python train.py --rope_fraction=1.0 --init="trunc" --final_lr_fraction=0.02
Each number is 128 + 32 x the weight over its row's rms, rounded and kept within 0 to 255. Layers, rows and columns count from 0. The size above them is the row's rms in percent of the matrix's.

# layer 4 MLP up, 512x192, rms 0.164, rows 425-459, columns 64-127
size [109 103  97  97  95  97  98  94  99  97  98  95 101 102  95  96 100  99 106  93  99  97  92 102 106 101  92 104 108 101 104 101 105 101 107]
[[ 76 137 126 119 112 109 165 102 133 131 148  49 131 124 138 188 128 138 145 131  74  72 121 103  94  93 177 174 154 101 139  83 135 115 140  77  80 107  80  77 145  43 123 149 149 178 144 122  89 135 117  99 109 107 129 111 104 102 105 104 128 159  96 135]
 [ 69  87 148 121 123 191 129 142  78 153 119 103 136 120  94 144 175  65 158 151 156 142 116  99  98 103 167 162 137 195 176 152 127  92  85  98 209 135 126 105 146 129 121 165 130 105  44 156 123 177 106  73  48 123 106  96 152  66  76 120 118 115 124 124]
 [196 170 114  80 153 133 139 103 100 145  95 120 153 121 102 135 148 120 134  89 132  93 117  61  52 110 170 128 168 157 142 127 170 140 144 101 169 169 122 160 147 177 118 199  95 118 137  79 184 114 140 147 132 135 165 163 108 168 108  90 146 171  49 125]
 [125  97 152  68 140 113 183 142 121  89 175 156 103 151 113 157 119 137 126  91 157  88 136  77 159 113 216 124 114 177 124 135 188 162 124 108 149 142 129 173 131 128 169 100  96 139 100  73 136 151 101 139  76 128 111 153 152 149 137  82 150 113 123  60]
 [158  95  91 162  91 126 138 179 154 180 171 141 150  71 128 107 117 139 119 121 162 202 107 125 147 116 207 160  88 163 112 178 170 121 140 165  84  57 129 142 152 179  36  79 128 138 140 125  83 123 165 133  90  80  69 131 152 116 108 135 139 126 121  95]
 [136  68 186 134 179 131 187 146 102 134 142 107 118 162 117  91 124 164 136 134 147 119 114 118 127 143 122 109 174 147 139 172  61 144  93 127 113 151 116 129 120 142 137  96 176  96 125 150 127 102 143 109 139 125 132 154 137 176 164  76  95 135 105  77]
 [119 180 115  79 131  94 127 215  61 169 130 137 110 133  72 103 162 116 154 114 109 148 132  96  96 152 126 141 187 103  60  92 135 181 130 161 100 125 180 129 127  89 129 150 196 137 158 158 195 109 149 166 180  82 106 149 133 158 176 122 105 136 107 121]
 [146 102 110 114 151 171 195 109 136 104 141 117 104  93 132 132 179 106 129 178  78 111 107 120  85 152 143 125 183 118 190  74  72 151 128 163 136  85 114 103  53 100 134 114  91 131  64 151 120 110  90  87  67 116 180 151 204 115 162 158 141 202 149 134]
 [140 116 122 111 142 133  93 129 175 126 149 132 124 137  95 151 152  80  91 131 141 123 158 113 162 131 142 130 143  57 140 103 107 178 151 156 112  93 151  70 120  98 136 112 161 137  90  96 148 146  95 225 166 174 118 144 146 120 125 131 197 130 131 156]
 [104  94 163 115 103 172  69 108 123 117 107  94 121 217 119 189 147 156 168 131 144  93 128 153 126  53 117 159  74 117 121 126 132 113 128 133 127 143 136 194 140 124  76 132 157 143 131 152 157 175 118 178 167 168 132 111 145 162 125 166 106  98  92 100]
 [117 104  57 190 191 148 124  87 171  96 161 138 113  84  98 130 115 142 110 114 141 150 134 171 112 184  74 105 114 141 111 146 152 166 123 101  91 123 109  88 123 144 172  73 129 163 169 131  70 127 165  86 104 112  78 175 128 150 159 133  96 129 121 145]
 [116 120 160 145 146 140 146  84 167 141 112  84 133  61 121  93 174 109  56 196 116 131 138 117  77 101 159 177 187 139 116 117  86 103  51 126 126 168 114 126 114 142 105 131 140 102 136 124 148  68 164 167 120 147  97 155 152 182 143 160 142 101 210 145]
 [120  96  38 151 132  89 124 168 158 138 147 158 142 145 164 156 154 151  97 101  90  33 103 155 122 123 163 125 111 105 129 130 131 164 143 178  99  69  60  79 169 103 187 150 143 122  81 183 144  74 147  62 131 138 126 158 127  88  92 138 202  93  78 163]
 [142 145 107 125 143 108 130  79 140 114 132  77 112 146  57  96 137  81 150 136  87 198 164 116 168 168 172 105 105  68 137 110 126 160 110 129 108 101 114 137 168 123 137 157 167 155 127 109  79 119 142 136 167 132  97 136 164  88 150 126 135 129 161  58]
 [152 139  89 127 194  49 172 141 148  85 136 110 152 130 189 148 140  96 154 103  96  87 128  79 138  78 127 127 155 129 108 125 176 129  93  97 110 141 168 115 117  97 132 152 143 143  89 119 113 186 101 115 120 164 125  65 127 119 154 151 105 171 131 122]
 [ 99 117 137  87 126  86 140 111 132 141 117 170  87 207 170 161  96 101  90 119 124 173 178 141 148 162  99 134  78 135 164 101 135 173  94 129 108 116  98 177 122 133 196 123 125 146 145 164 136 176 108  94 158 122 128 148 120 192  90 125 119 116 168 113]
 [130  95 143  91 151 176 118 114 142  70  64 148 132 150 138 140  67 165 158 124  92 148 153 128 101  72 140 109 142 160 206 159 160 127 130  75 151 132 155 166 146 164 139 148 155 107 136 115 154 179 167 162 203 109 127 105 149  96  96  77 179 164 184 132]
 [155 105 198 173  74 141 127 149 117 170 175 108 104 126 129  96 102 168  99 124 161 153 145 156  97 109 164 142  72 137  89 205 157 130  77 147 138  86  87 155 144 153 126 140 128 120 164 163 113  81 103 144 127 134  95 204  85 139 114 163 126 122 189 134]
 [131  77 114  97  94 169 100 131 140 190 102 145  87 146  99 111 105 108 152 149 155  79  90 129  84 197 184 171  94 111 132  94 140 127 128 207  99  99 207 161 119 162 163 102 106 115 135 105 151 144  84 126 128 146 135 161  92 107 119 121 164 146 100 111]
 [167 162 102 129 101 125 108 138 135 127 145 135 151 179 163 154 108  59  83  57 114 118 108 155 156 161 142 129 128 131  57  88 141 137 136 164 126 103 123 160 179 115 100 118 138 187 130 105 112  59 136 122 123  36 135 110 134 105 157 138 147 147  62 170]
 [ 93 124 106 161 141 130 159 150  94  86  71 117 170 176  92 159 100 126 138 121 161 119 132 108 100  67  98 175 147 114 139 159 160  88  91 106 109 184  99 105 153 182 145 160 115 112 147 110  85 149 134 164 151 122 128  93 122 159 118 148 148 192 130  64]
 [ 97  93  86 223 196 114 151 158 162 146 167 123 106  95 150 130 157 106 146  92 146 146 218 108  90 139  70 168 159  97 121 156 148 210 145 161 116 178 150 109 162 171  87  61 144 120 100 139 152 173  86  90 124  94 117 146  73 142  94 104 140  91 157 149]
 [154 112 181 146 130 112  84 101 108 203 179 147 208  95 185 122 112 107 118 119 152  67  67 113 186 110 149 134 131 147  99 132 121 135 103 114 108  98 160  92 134 170 127  95  95 143 139 151 161 123 180 180 146 133 140 161 129 115 159  61 152  83 127 149]
 [169 130 148 102  87 186 129 130 169 113 201 109 166 180  74 108 102 153 168 133 121 107 211 142 116 140 105 170  98 136 112 123 108  95 134  94  95 117 150 137 133  73 115  95 124 126 143 126 119 103 128 146  75 102  50 109 126 102  85 169 125  68 181 153]
 [115  92 110 135  80  70 131 158 130  86 100  69 102 144 106 154 100 128 154 119 200 189 111  89  66 116  68  91 168 172 139  95 151 153 113 161 116 144 165 112 150 165 160 150 175 166  91 124 118 172 126 181  89  89  87  82  95 128 107  78 169  94 135 100]
 [144  94 159 183  91 178 167 129 132 155 119 220 139  91 148 124 146 149  98 157 100 198 124 165 125 177  54 109 122 126  92 110 148  87 119 102 112  60 130 192 132  85  65  71  86 122  85 145 166 130 103 131 129 139 200 118 130 117 174  98 129 168 132 124]
 [165 119 115  77 117 155 133 183 143 131 104 141 159 152 110 128 115 122 132 153 116 152 126 173 135 209 170 114  78 106 145 153 115 141 173  75 138 114 109 128  90 166  94  85 178 109 157 167 157  82 137 140 129 139  61 116 117  94 118 118 142 122  65 133]
 [ 77 122 139 165 131 162 114 182 136 118 106  56 138 156 159 176 141 178 129 143 138  93 112 110 107 140  87 172 172 153 170  89 138 140 140 170  63 127 130 171 120 174 140 129 118 186 144 138 138 166 182 187 132 138  96 160 142 119 154 183  85  69 113 151]
 [149  83 107 154 128 159 203 129 124 150 150 121  98 137 119 164 166 148 146 112 176 146  95  92 132 109 109 112  79 135 136 108  88 121 139 115 100 213 153 147  56 162 124 104 110 127 199 109 155  90 107 106 108 116 141 106 106  98 164 115 122 147  87 165]
 [153 142 141  83  90 143 126 131 145 143 156 109 132 111 118 145 144 109 152 138 128 137  66 143 130 147 129 152 119 125 143  87 166  87 189 122 137 124 110 143 109 101 137 123 137 154  81 136 177 112 152 113  97 165 101 143 118 159 171 161 127  98 101  95]
 [173 156 111 103 186 150 130 155  84 145 106 146 109 150 148  92 129 162 136  96 101 169 113 144 113  84 165 166 160 121 103 127 138 113 114  42 188 103 138 115 143 131 116 163 120 136  88  94 116 117 110 190  49 138 211 161 109 114 168 143 125 101 101 137]
 [161 208 118 112 131 159 128 157 167 125 108 118 109 167  94  89 178 107 164 108 162 181  75 150 133 113 141 151 125 112 147  93 114 121 112 105 133  79 146 140 125 183 125  86 138 145 100 180  85 127  88 113  82 131  55 153 121 155 136 125 120  94 106 118]
 [148  66 123 137 142 126 121 126 141 150 181 100  78 133  41  62  82 171 158 160 137 118  81 131 161 171  90 147 170 138 128 132 143 130 157 141 124 135 107 145 137 145 143  98 137  79 128 111 132 166  85 143 145 141 120 152 163  95 110 151 138 158 156 139]
 [ 66 144 174 183 130 138 121 119 111 122  94 162 140 169 103 127 109 130 110 150 155  74  66 153 155 134  86  97  87  77 115  89  96 136 156 121 120  82 101 170 218 140 183 139  61  68  75 150 172 106 221 112 150 144 114 123  89 118 125  60 102 133 166 107]
 [ 99 148 142 113 161 166 152  97 110 131 156 116 142 136 119  88  84  91 102 155  64 101 129 142 179 172  97 121 174 152  95 148 136  65 108 122 145 133  55 115 121 141 139 171  38 156 123  99 101 148 129 152 131 103 117 106 147 108  72  74 136 147 103  89]]
# layer 4 MLP down (transposed), 512x192, rms 0.156, rows 425-459, columns 64-127
size [ 99 100 102  95  94  94 106  97 101 104  95 100 108 103  97 103 103  97 100  92 106 103  93  95 105 104  94 103 105 104 106 102 100 103 100]
[[198  99 115 140 115  71 121 113 128 135 139  83  78  84 153 114 136 147 154 177 204 107  88 118 141 142 141 159 106 116  61 124 120 109 113 157  93 140 111 188  73 125 119 131 148 152 129 128 106 136 128 135 111 117 125 189 169  94 165 158 151 152 101 114]
 [151 156 120  77 112 134  86 133 187  70 122 186 113 155 154  93 128 134 129 162 119 119  98 183 112 147  66 100  94 161 128 122 188 109 162 136 159  95 119 243 120 103 135 124 155 157 174 169  90  98 132 174 134 116 135 165  79 126 124  91 188 132 109  95]
 [ 84 127 115  79 113  87  85 116 141 160  99 159 190 130 136 107  97 128  45  91 159 177 113  85 125 160 113 149 148 167 158 122 117 108 106 159 135 184  83 140 168 107 154 127 160 106 155 117 170 107 158 127  64 113  99 147 108 128 152 170  86 143 159 108]
 [145  86 103 133 133 173 169 128 145 138 161 143 110  96 178 135  97 143 154 162 101 172 137 117 133 167 152 117 106 125  99 108  85 131 153 101 102 107  97 139 186 157 128 104  46  74 141 105  93  90 106 151  98 191  93 157 171  85 139 137 128 114 149 135]
 [ 97 162 162 116  89 169 168 172 161  98 144  98  71  93 111 156 105 127 129 167 111 123 163 108 153 128 133 150 169 148 129 160 189 174 154  95  88 131  77  54  63  95 142 137 103 151 173 136 157 113 116  75 155 146 120 142 173 114 107 141 144 101 116 131]
 [101 210  77 141 142 143 140  67 113 162 149 168 176  97 111  88 145 109 138 100 111  90 144  74  99 128  92 125  80  91  74 146  95 159 176 131 102 108 129 167 133 104  81 154 178  93 153 101  78 138  64 165 164 178 155  98 109 170 110 165 124 138  98 183]
 [ 38 121 114 132 128 189 126 161 181 160 109 205  80 134 105 151 171 126 152 114  89 152 112 162 123 163 168 134  44  65 128  81  63 156  92 162 109 139 133 130 146  89 110 114  81 140 160 162 148 147 159 175 127 126 166 138  85 104 132  91 177  99 152 164]
 [142 193 143 123  58 112 159 115 190 113 162 102  89 152  98 139  90 102  84 132 141 142 133 124 166 165 113 124 103 158 113  99 133 157 115  85 135 160  65 118 107 121 160 129 112 184 140 125 167 108 141 191 123  79 102 157 139 100 158  90 146 128 148 128]
 [146 173 123 140 127 161  69 100 138 118 213 126 178 111 132 133  95 170 135 163 124 144  80 129 141 151 196 165 110 128 120  73  89  69 171 103 128 178 125 117  96 150  91 157 129 113 120 120 118 119  84 120  78 142 169  82 163 106 145 101 142  45 164  83]
 [117  93 195 139 148 118 127 168 174 184 143 142  94 148  95 159 181  74 122 182  89 166  79 104 115 136 110 182 110 129 148 174 120 148  87 134 152 130  91  96 139 110 123 133 135 134 154 139  95 127 100 154 143 114 108 117 138 104  71  64 121  96 118  79]
 [111 178 121 193  72 101 144 117 118 207  88 184 205 154 164 137 190  86 143  70 114 205 127 142  96 138  87  60 140 138 133 156 129 129 139 168 158 166 118 158  89 112  48 187 193  94 113 126  97 107 140 103 112 141 148 143 113  98  68 127 102 102 124 156]
 [103 171 168 191 101  84 148 115 129 115 167 198 120  98 114 124 103 177 132 164 104 112 101 129 165 140 139 125 123 140 137 125 101  83 110  99 152 132 122 172 137  80  92 143 109 162 128 118  85 164 174 150 172 145 105  97 138 130  82 138  95 191 149 174]
 [ 94  90 128 178  65 113 156  94 116 119  99 141 117 111  75  95 168  60 128 149 121 103 124 123 148 150 149 121 150 139  99 117 146 146 130 154  92  73 155 113  75  60 129 153 101 108  55 125 150  87 130 126 154 103 182  98  76 139 111 140 213 138 109 182]
 [ 39 153 144 138 146 114 177 124 132 113 183 115 123 140 125 155 151 100 120 154 184 135 131 132 130 110  89 108 117 186 207 134 103  90 181 152 113 135 162 118 145  79  87 144  92 183  75 153 169  98 173 165 130  93 128 148 139 163 109 124 114 158  90 153]
 [110 108 118 172 129 105 146 135 108  87 134 151  92 147 124  85 146 138 188 151 121 155 101 198 130 189 148 151 107  79 153  94 168 115 139  89 154 149  78 149 129  69 252 108 123  98 114 133 130 116 166 174 149 116 183 177 138 183  77 110  67 104 147 109]
 [163  83 122 102 108 103 104 153 135 117 164  96  99 111 139 130  76 136 136 148  89  79 114 107 112 129 105 107  92 108 115 106 144 156 144 189 102 181 136 115 109 124 182 140  67 134 144 126 109  59 111  65 111 160 167 169 122 100 119 138 112 202  79 152]
 [149 131 159  99 120  87  98  98 154 111 146 127  90 114 162 148 119  79 164 133 123 139 194 130 145 103 161 128 127 135 118 176 159 162 149 102 144  69 146 124 166 140 145 115 159 156 136 156 119 142 124 171 123 111 112 121 149 114 129 113 131 163 149 105]
 [178 121  80  76  81 154 182 145 154 135 154 120 157 116  91 162  94 100 154 134 133 131 120 142 115 139 115 103  70 159 160 120 127  90  52 102 101 113 120 170 161 108 112  72  90 126 108  49 154 122  95 138 129 120  83 130  66 227 175 118 102 154 119 130]
 [ 78 132 151 159 136 182 137 135 119 153 155 113 130 185 143 188 167 126 191 203 138  92 136 114  64 185 148 100 180 153 111 112 119 141 117 151  96 133 206 178  61  95 128 119  84 216 132  86 133 108 116 137 124 158 117 129 140 126  68  86 168 136  89 202]
 [177 150 102  85 118 171 115  58 111 142 113 201 113 137 130 152 127 127 178  79 137 124 136 169  88 148 124 206 123 117 129 145 137 167 171 194  83 159 114 137 138 117 118  90 160 111 169 121 131  77 134 110 206  84 137 167  83 140 118 114  82  92  88 176]
 [198  82 116 125  67 149 153 187 149 143 155 156 136 204 161 180  86 127 161 179 126 138 147 135  94  91 188 180 149 147 118 127  94 146 117 123 168  41  85 154 173 168 125 112 116 160 152  93  89 180 193 141 156 120 132 143 101 127 137 143  99 158 145 176]
 [174  97 133 116 161 136 117 217 149 105 155 141 146 149 171 141 164 126 194 105 114 116 113  68 182 136 159 200 140 139 106 120 117  69 104 139 187 187 125 108 169 160 109  75 164 100 123 119  92 139 204 113 166 112 152 131 121  79  86 164  95 148 170 160]
 [130 130 149 108 109 143 182  81 154 124 120 104 104 147  47 131  95 171 153 198 114 105  64 100 148 162 150 135 175  70 157 145 175 180 122  85 156 117  98 165 145 174 162 102 179 149  75 143  79 101 128  64 120 120 184  85  67 126 101 110 115 128 175 128]
 [107  99 139 180 155 124 138 125 173  99 125 128  84 138 121  88 188 131 130 197 174  78  84 127 170 162 142 149  66 146 145 101  71 151 112 110  92 151 134 112 147 109 126 134 119 171 185 160 129 129 126 153 125 149  62 120 115 109 142 119 157  90  93 155]
 [114  91 114  84  93 153 107 167 126 137 117 117 116 136  83 190 120 152 174 177  99 193  90  95  87 100 133 146 104 178 118 170 126 127 137 121 141 116 163 165 132 137 139 132  83 139 109  99 161 148  48 156 129 138 132  93 147 142 146 152 156 118 131 153]
 [ 88 105 182 111  72 214 175 139 148 104 107 152 190 143 137  98 162 128 136 109 150 186 125 112 114 133 150 186 130 132 124 137 168 115 131 120 130 110 167 133 194 111 123 138 115 142 110 109 160 147 138 107 104 110 175 159  89 132 158 138 168 157 163 120]
 [ 84 144 119  90 143 145 142  48  96 129 167  94 157 126 103 151 135 150 134 181 120  62  83  88 149  85 162 138 102 106 138 123 156 107  80 108  92  74 131 205 114 114 119 132 101  86 165 101 127 118 105 130 115 113 113 171  87 121 155 171 152 109 132 149]
 [167 117  90 134  57 114 160 170 116 178 101 118 117 113 163  73 159 137 114 115 134 136 152 107 146 127 116 117  96  79  77 206 137 164 156 109 120  99 146 116 117 122  94 174 133 114 179 154 102 143 119 126 135 118  79 177 150 124 138 130 141 156 172 133]
 [136 131 142 120 153 163 206 141 147 111 116 170 159 126 104 136 124 117 183 112 162  72 175 146 162 142 141  86 137 127 100  86 102 121  93  82 171  68 141 140 143 123 199 166 167 174 105 130 161 105 138 167 114 115  68 108 107 116 142 194 118 106 133 129]
 [156 140 109 122 108 100 110 101 136 147 176 162 163 124 120 158 128 137 162 164 112  95 139 157  85 114 119 136 146 109 164  94 117 156 153 156  94  87 111 161 145  95 173 124 132 102  73 116 172 169  99  78 120  89 172  92  87 136 179 147 124 175 120 150]
 [123 102  77  95 101 161 138 134 112 143 129 124  86 171  99 126 167  52 204 120 122 119 174 105  91 109 189 102 150 158 161  97 157 119  64 105 153 137 116 115 215 178 184 147 139  94 188 132 187 115 110 195 130  84 111  73 132 166 127 144 141 139 123 121]
 [114 153 124 128 130 110 179 115 130 153 156 130 137  98 121  77 122 157 157 144 160 164 104 108 115 217 109 147 133 104  93 108 183 133 138  60 117  86  90 130 131 144  95 104 105 115  94 139 136 147 129 124  80 153 101 158 164 128 139 149 155 154 108  96]
 [153 147 155  78 102 169 177 137  88 158 128 114 137 100 123 125 128 112 152 131 164 127 136 103 161 210 137 130  96 132 192  99 121  57 166  83 161 132 144 117  89 187 118 143 142 145 113  91 129 108 170 124 209  98  97 172 157 101 134 127  87 127 139 125]
 [119 142 173 198 124 115 163  58 148  80  86 130 109 135 166 127 180 148 126 102 136 141  64  81 141 136 104  54 142 108 120 148 163 119 123 165 119 129  97 102 201 159 162  64  92 127 124 113  89 182 188 123 112 160 118 111 155 133  80 122 120  95 152 149]
 [ 79 175  87 138 167  92 116 191 105 150 139 145 120 149 171 151 118 205 109 185  83 134 138 104 153 101 137 104 144 113 185 163  62 119 169 116 113 111 117 113 110 129 167  88 152 107 156  80 110 137  99 155 134 209 161 118 111 133  86 151  97 131  73 159]]
# layer 4 MLP gate, 512x192, rms 0.173, rows 426-460, columns 64-127
size [ 99 107  89  98  97 104  96 100  98  98  95 107 104  96 102 103 100 109 102 104 100  93 100 105  97  97 103 101 101  98  99 110 102 105  95]
[[122 142  87 112 109 139 129 131 140  92 128 100 117  92 129 138 128 162 111  90 165  90 170 168 205 160 142 109 128  62 134 114 126 128 153 155  92 144 122 133 128 129 210 106 152 118 214 114  83 154 157 102 129 122 165 196 176 136 109 151  68 137 159 147]
 [126 200 128 134  73  97 152 125 126 173 152 119  99 155 119 137  85 117 107  80 124 130 145 101 151 142 153 112 160 104 109 141 109 159  55 182 114 162 100 127  74 131 193 114 101 149 137 165 138 122 156 114 118  99 133 156 122  89 126 152 163 123 144 155]
 [127 123  88 186 220 121 129 165 168 121 155 120 135 162 138 127 160 162 142 133 147 139 141 150 107 114 113 153  82 115 135 114 164 104 148 122 173  94 133 148 145 126  97 191 109 111 155 160 124 163 165 102 199  62  68 115 153  81 143 114 113 123 203 120]
 [119 147 108 132 179 106 137 144 106 147  98 116  97 147 151  98 142 160 126  81 117  90 162 112 102 118 135  82 118 111 150 102  91  96 154 112 117  60 117 179  95 160 119  32 136 107 146 172 139 137 114 131 103 184 146 143 112 203 112 133 122 170 142 160]
 [ 98 176  83 156 158 110 133 117 148 171 143 118 136 128 169 102 140 156 115 136 139 169 134  84  99 161 123 140 148 128 145 114 110 157 145 145 183  78 131 136 121 104  91 127  85 115 160 146 152 168  76 131 155 129 147 105 162 159 136 103 112 197 105 149]
 [134 119 172 124 127 136 141 145 104 122 117 160  81 148 151 109 105 123 188 113 105 119 113  83 166 172 111 134 113 146 155 112 118 117 134  72 210 113 124 142 184  76 154 152 171 138 113 132 134 101 155 117 170  99  58 118 179 152 178 167  88 135 102 137]
 [141 150 147 147 148 126  91 120  96  67 190 118 138 134 159  71 127  92 120  94 143 183 130 105 165 160 127 106 189 141 137 129  95 111 155 127 182 162 165 124  79 178  96 111 116 118 180 107 149 169 103 184 118 114  89 139  93 108 139 124 102 112 149 150]
 [109  89  92  76 171 162  90 138 155 143 189 108 132  90 159 139 154 139 180  97 133  86 144 103 210 101 134 130 158 124 151  75 118 137 180 151 153 152 100  73  72 143 175 110 118 120  89 124 133 137 119 146 122 122  96 147 107 113 169  89 158 143 132 178]
 [150 164 130 175 153 128 181 146 153 146 135 103 110 170 110 190 173 166  82 147 226 130 104 144 146  74 125 160 139 115 122 176  50 131 141  99 100 148 140 110  71  77 142 159  94 138 137 132  92 144 182  63  99 133 107 118 150  61 120 138 120 106 125  98]
 [128 117 137  55  98 105 128 174  86 138 100 119  85 136 125  98  89 134 137 175 138 139  75  98 140 105  65 127 102 169 126 154 152 106 165 175 113  88 126 143 185  73 182 154  86 146  92 161 119  71 143 137  93 128 131 126  74 180 190 140  71  96 135 138]
 [112 139 174 143 162 191 160 127 160 130 136  96 149 120 192  82 129 144 133 142  74 108 125 105 170 139  66 116 159 114 104 163  65 122 155 107 156 109  90 131 139  78 111  91 118 148 162  93  68 150 179 138 177 183 156  99 152  92 113 117 140  82  80  84]
 [117 133 153 125 171  76 104 130 103 136 135 122 166 122  84 125 146 141 104 151 145 146 186 113 108 115 125 134 115 152  75 107 112 124 120 117  67 156 114  78 145 184 135 122 199 113 149 147 156 127 100 194 113  91 147 127 178 107  68 151 109  46  89 107]
 [141 191 150 198 115 109  82 106  84 107 129 155 137 121 190 193 102 146 109 118 144 150  99 130 114 130 121 131 108  77 120 122  90  97 136 145 112 135 124  87 121 146 127 107 155 179 140 159 125  95 184 116 142 102 160 132 154 121 106 105 181 151  98 135]
 [135 133  61 115 118 149 189 149 110 102 125 111 147 181 191 109 112 119 115 179 127 148 125 109 137 112  76 144 145  97 176 135  71 152 140  97  73 167 137 208 149 150  63 147 150 117 159 131 157  94  85  54 138  76 120 134 139 101  84 161 119 106 141  81]
 [127 150 142 117 153 128  68 121 136 128 110 143 116  91 176 108 102  93 141  93 117 114  99  92 150 143 216 149 137 113  89 168 141 187 139 143 139  74 152  93 137  92 132  70 149 142 149 110 152 202 167 126 127 105 134 142 117 148 111 162 117 126 165 178]
 [119 149 116  80  76 169 153 150  54 118 187  92 115 176 141 127 124 125 127 106 131 163 129 113 163  91 121 136 119 154  77  74 100  57 158 129  98 140  86  92 118  79  92  88 105 108 147 104 167 107 170 146  50 154 142 149 112 134 150 139  74 132 139 144]
 [100 152 153 115 146 132 132  85 126 131  64  87 148 119 195 165 119  92  79 169 110 136 135 144 134 114  98 137 129  90 135 119 116 216 219 165 162 141 157  85 146  88  27 123 151 123 157  96 138  90 132 143 192  97 132  54 109 103 153 103 129 161  92  81]
 [ 76 146 188 110 127 153 162 164  87  84 133 135  73 123  90 138 111 116 152 130 121 168 127 142 196 114 126 145 131 171  42 104  60 172  51 129 123  88 166 111 102 132 159  87 201 132 134 122  91 211  99 113 154 201 119 161 169 102  98 138 115  68 152 122]
 [121 121 129  98 165 139  95 118 130  83 214 124  94 145 125 118 115 144 138 160 170 150 145  83 150 178 134  90 161 139  87 126 100 102  63 161 134 146 139 136 108 133 150  92 137 160 112 118 151  86 156 120 125 130 118 136 130 175  65 105 157 127 108 121]
 [105 142 130 146 157 139 123  88 172 152 144  97  71  84  91  87 148 106 168 153 155 136 160 165 119 142  53 121 133 138 143 161  92 102 105  87 127 102 137 170 198 135 172 127  76 138 127 169 167 127 136 109 133 151 163 147 166 108 149 134 142 196  81 106]
 [147  93 185  75 103 185 153 196 130 125 123 105 181 143 159  58 133 163 187 142 178 102  80 122  82 124 143 144 182 124 132 115  84  84 110 113  76 139  97 119 166 116 169  82 105 163 125  78 110 122 204  98  70 130 132 109 121 110 145 125 127 134 157 148]
 [158 169  79 128 124 116  79 184 112 127 188 100 123 152 125 127 123 156 114 102 159  96  80 156  40 122  88 127 106 100 133 145 126 142 113 178 123  94 124 149 103 117 151 143  88 121 128 137 136 121 110 159 127  89 103 122 173 145 109 146  92 164 101 166]
 [147 162 118 136  27 116  71  99 128 101 131 142  79 195 181 129 121 144 119 151 102 170 127 113  80 120 138 102  91 129 122 115 165 198 134 174 146  92 161  96  86 144 103 104 106 162 132 104 175 102 160 145  75  99  90 101 102 140  99 130 103 146 130 116]
 [114 148  78 111 112  80  95  59 137  72 151 110  87 121 125 132 139 126 179  81 126 145 107 113  99  76 145 111 135 125 149  99 128 214 171 153  71  93 172 146 117 191 115 136 141 142  69 129 139 128 153 109 113 100  88 109 129 142 179  87 130 126 122  94]
 [119 106 151 147  74 156 125 164 110 124 113 157 102  95 152 111  69 123  58 121 153 179 124 120 107 101 158 146 144 149 106 179 143  91 136 169 146  91  66 118 121 142 147 121 200 130 152 168  85 195 127 177  67 177 105 146 126 175 117  84 100 108 145 100]
 [ 96  94 129 118 152 149 163 144 134 149  84 108 101 142 149 161  99 133  97 130 106  74 103 112 131 139 146 160 101 196 152 144 154 149 176 167 111 126 121 174 107  87 116 195 135  71 124 127 134  78 168 148 121 156 124  91 108  62 184  96 120 127 110  70]
 [ 96 115 126 155  72 140  94 113 116 131 156 147 123 140 138 109 138 143 106 194 152 141 126 120  77 113 139 110 102 145 133 140 119 153 151 125 137 104 151 104  92 123 157 121 117 105 149  77  81 124 120 106 138 131  53  65 101 122 115 200  90 202 130 129]
 [147  93 128 104 121 132 100 113 160  71 129  81  93 126 107 138 150 131 146 200 190 111 151 113 176  99 155 164 103  65  90  77 121 190  52 102 182  83 127 119 149 124 157 132 122 147  71 139 150 104 128 154 107  81 115 109 129 140 103 156  46 171 123 179]
 [102 114 136  72 118 188 168 158 172 118 117  92 151  94 156 120 185 133 118  84 101 119 130 143 133 123  86 131 130 126 159 103 134 109 142 120 178 151 106 114 134 142 184  94 101  95  94 121  58 145 154 133 120 163 155 170 130  84 134 145  71 160  85  90]
 [ 78 117 179 103  51 111 124 113 179  65 114 105  82 168 108  63 120  89 144 137 163 128 130 138  89 154 102 119 134 119  98 137 167 161  93 119  89 147 174 128 109 112 140  89  99 162  87 118 150 191 127 125 135 144 129 174  88 178 114 148 146 111 158 132]
 [124 152 116 152 147 135  95 147 109 147 130 156 199 180 152 128 154 162 111 131 127 160 184 142 162 109 155 172  82 154 166 162  72 154 142 100 143  89 124 110 131  74 126 149 115 189 126 164 167 129 101 157 153 107 153 135 113 166 199 200 137  35 136  96]
 [103 136 142 113 124 104 123 163  79 103 100 151 149 113 144 163 105  77  80  94 127 128  81 113 169 158 141 117  59 117 173 122  90  86 111 177 157 155 151 123  92 153 105 105  67 203 106 179 117  59 102 102 125 125 148 112 116 179 156  80 131 147 113 105]
 [ 80 124 149 102 168 111 120 122 118 146 101 149 123  82 158 143 123 120  95  86 134 144 182 130 149 172 155 152 115 165  77  25 109 143 101 156 129  69  80  93 120  63  91  96 135 104 123 144 105 122  98 106 157 127 156 138 101 176 132 133 110 111 101 163]
 [104 135 130 164 112 192  76 173 157 142 127  57 123 187 127 122 147 106 131  94 145 140 130  96 134 142 146 107  94  57 153 167 101 119 129  92 138 142 172 130 108  78 156 156 114 151 123 138 118  88 111  98 176 105 131  81  97 105 137 199 134 143 152 109]
 [135 135 152 152  55 108 157 135 169 146  84 163 112  87 174 101 201 169 104 113 141  92 164 171  87 129 139 126 143 111 135 135 107 138 185 110 132  97 116 115 156 131 149 147  96 157  90 157 158 171 134 144  70  98 109 162  76 135  93 158  96 104  71 135]]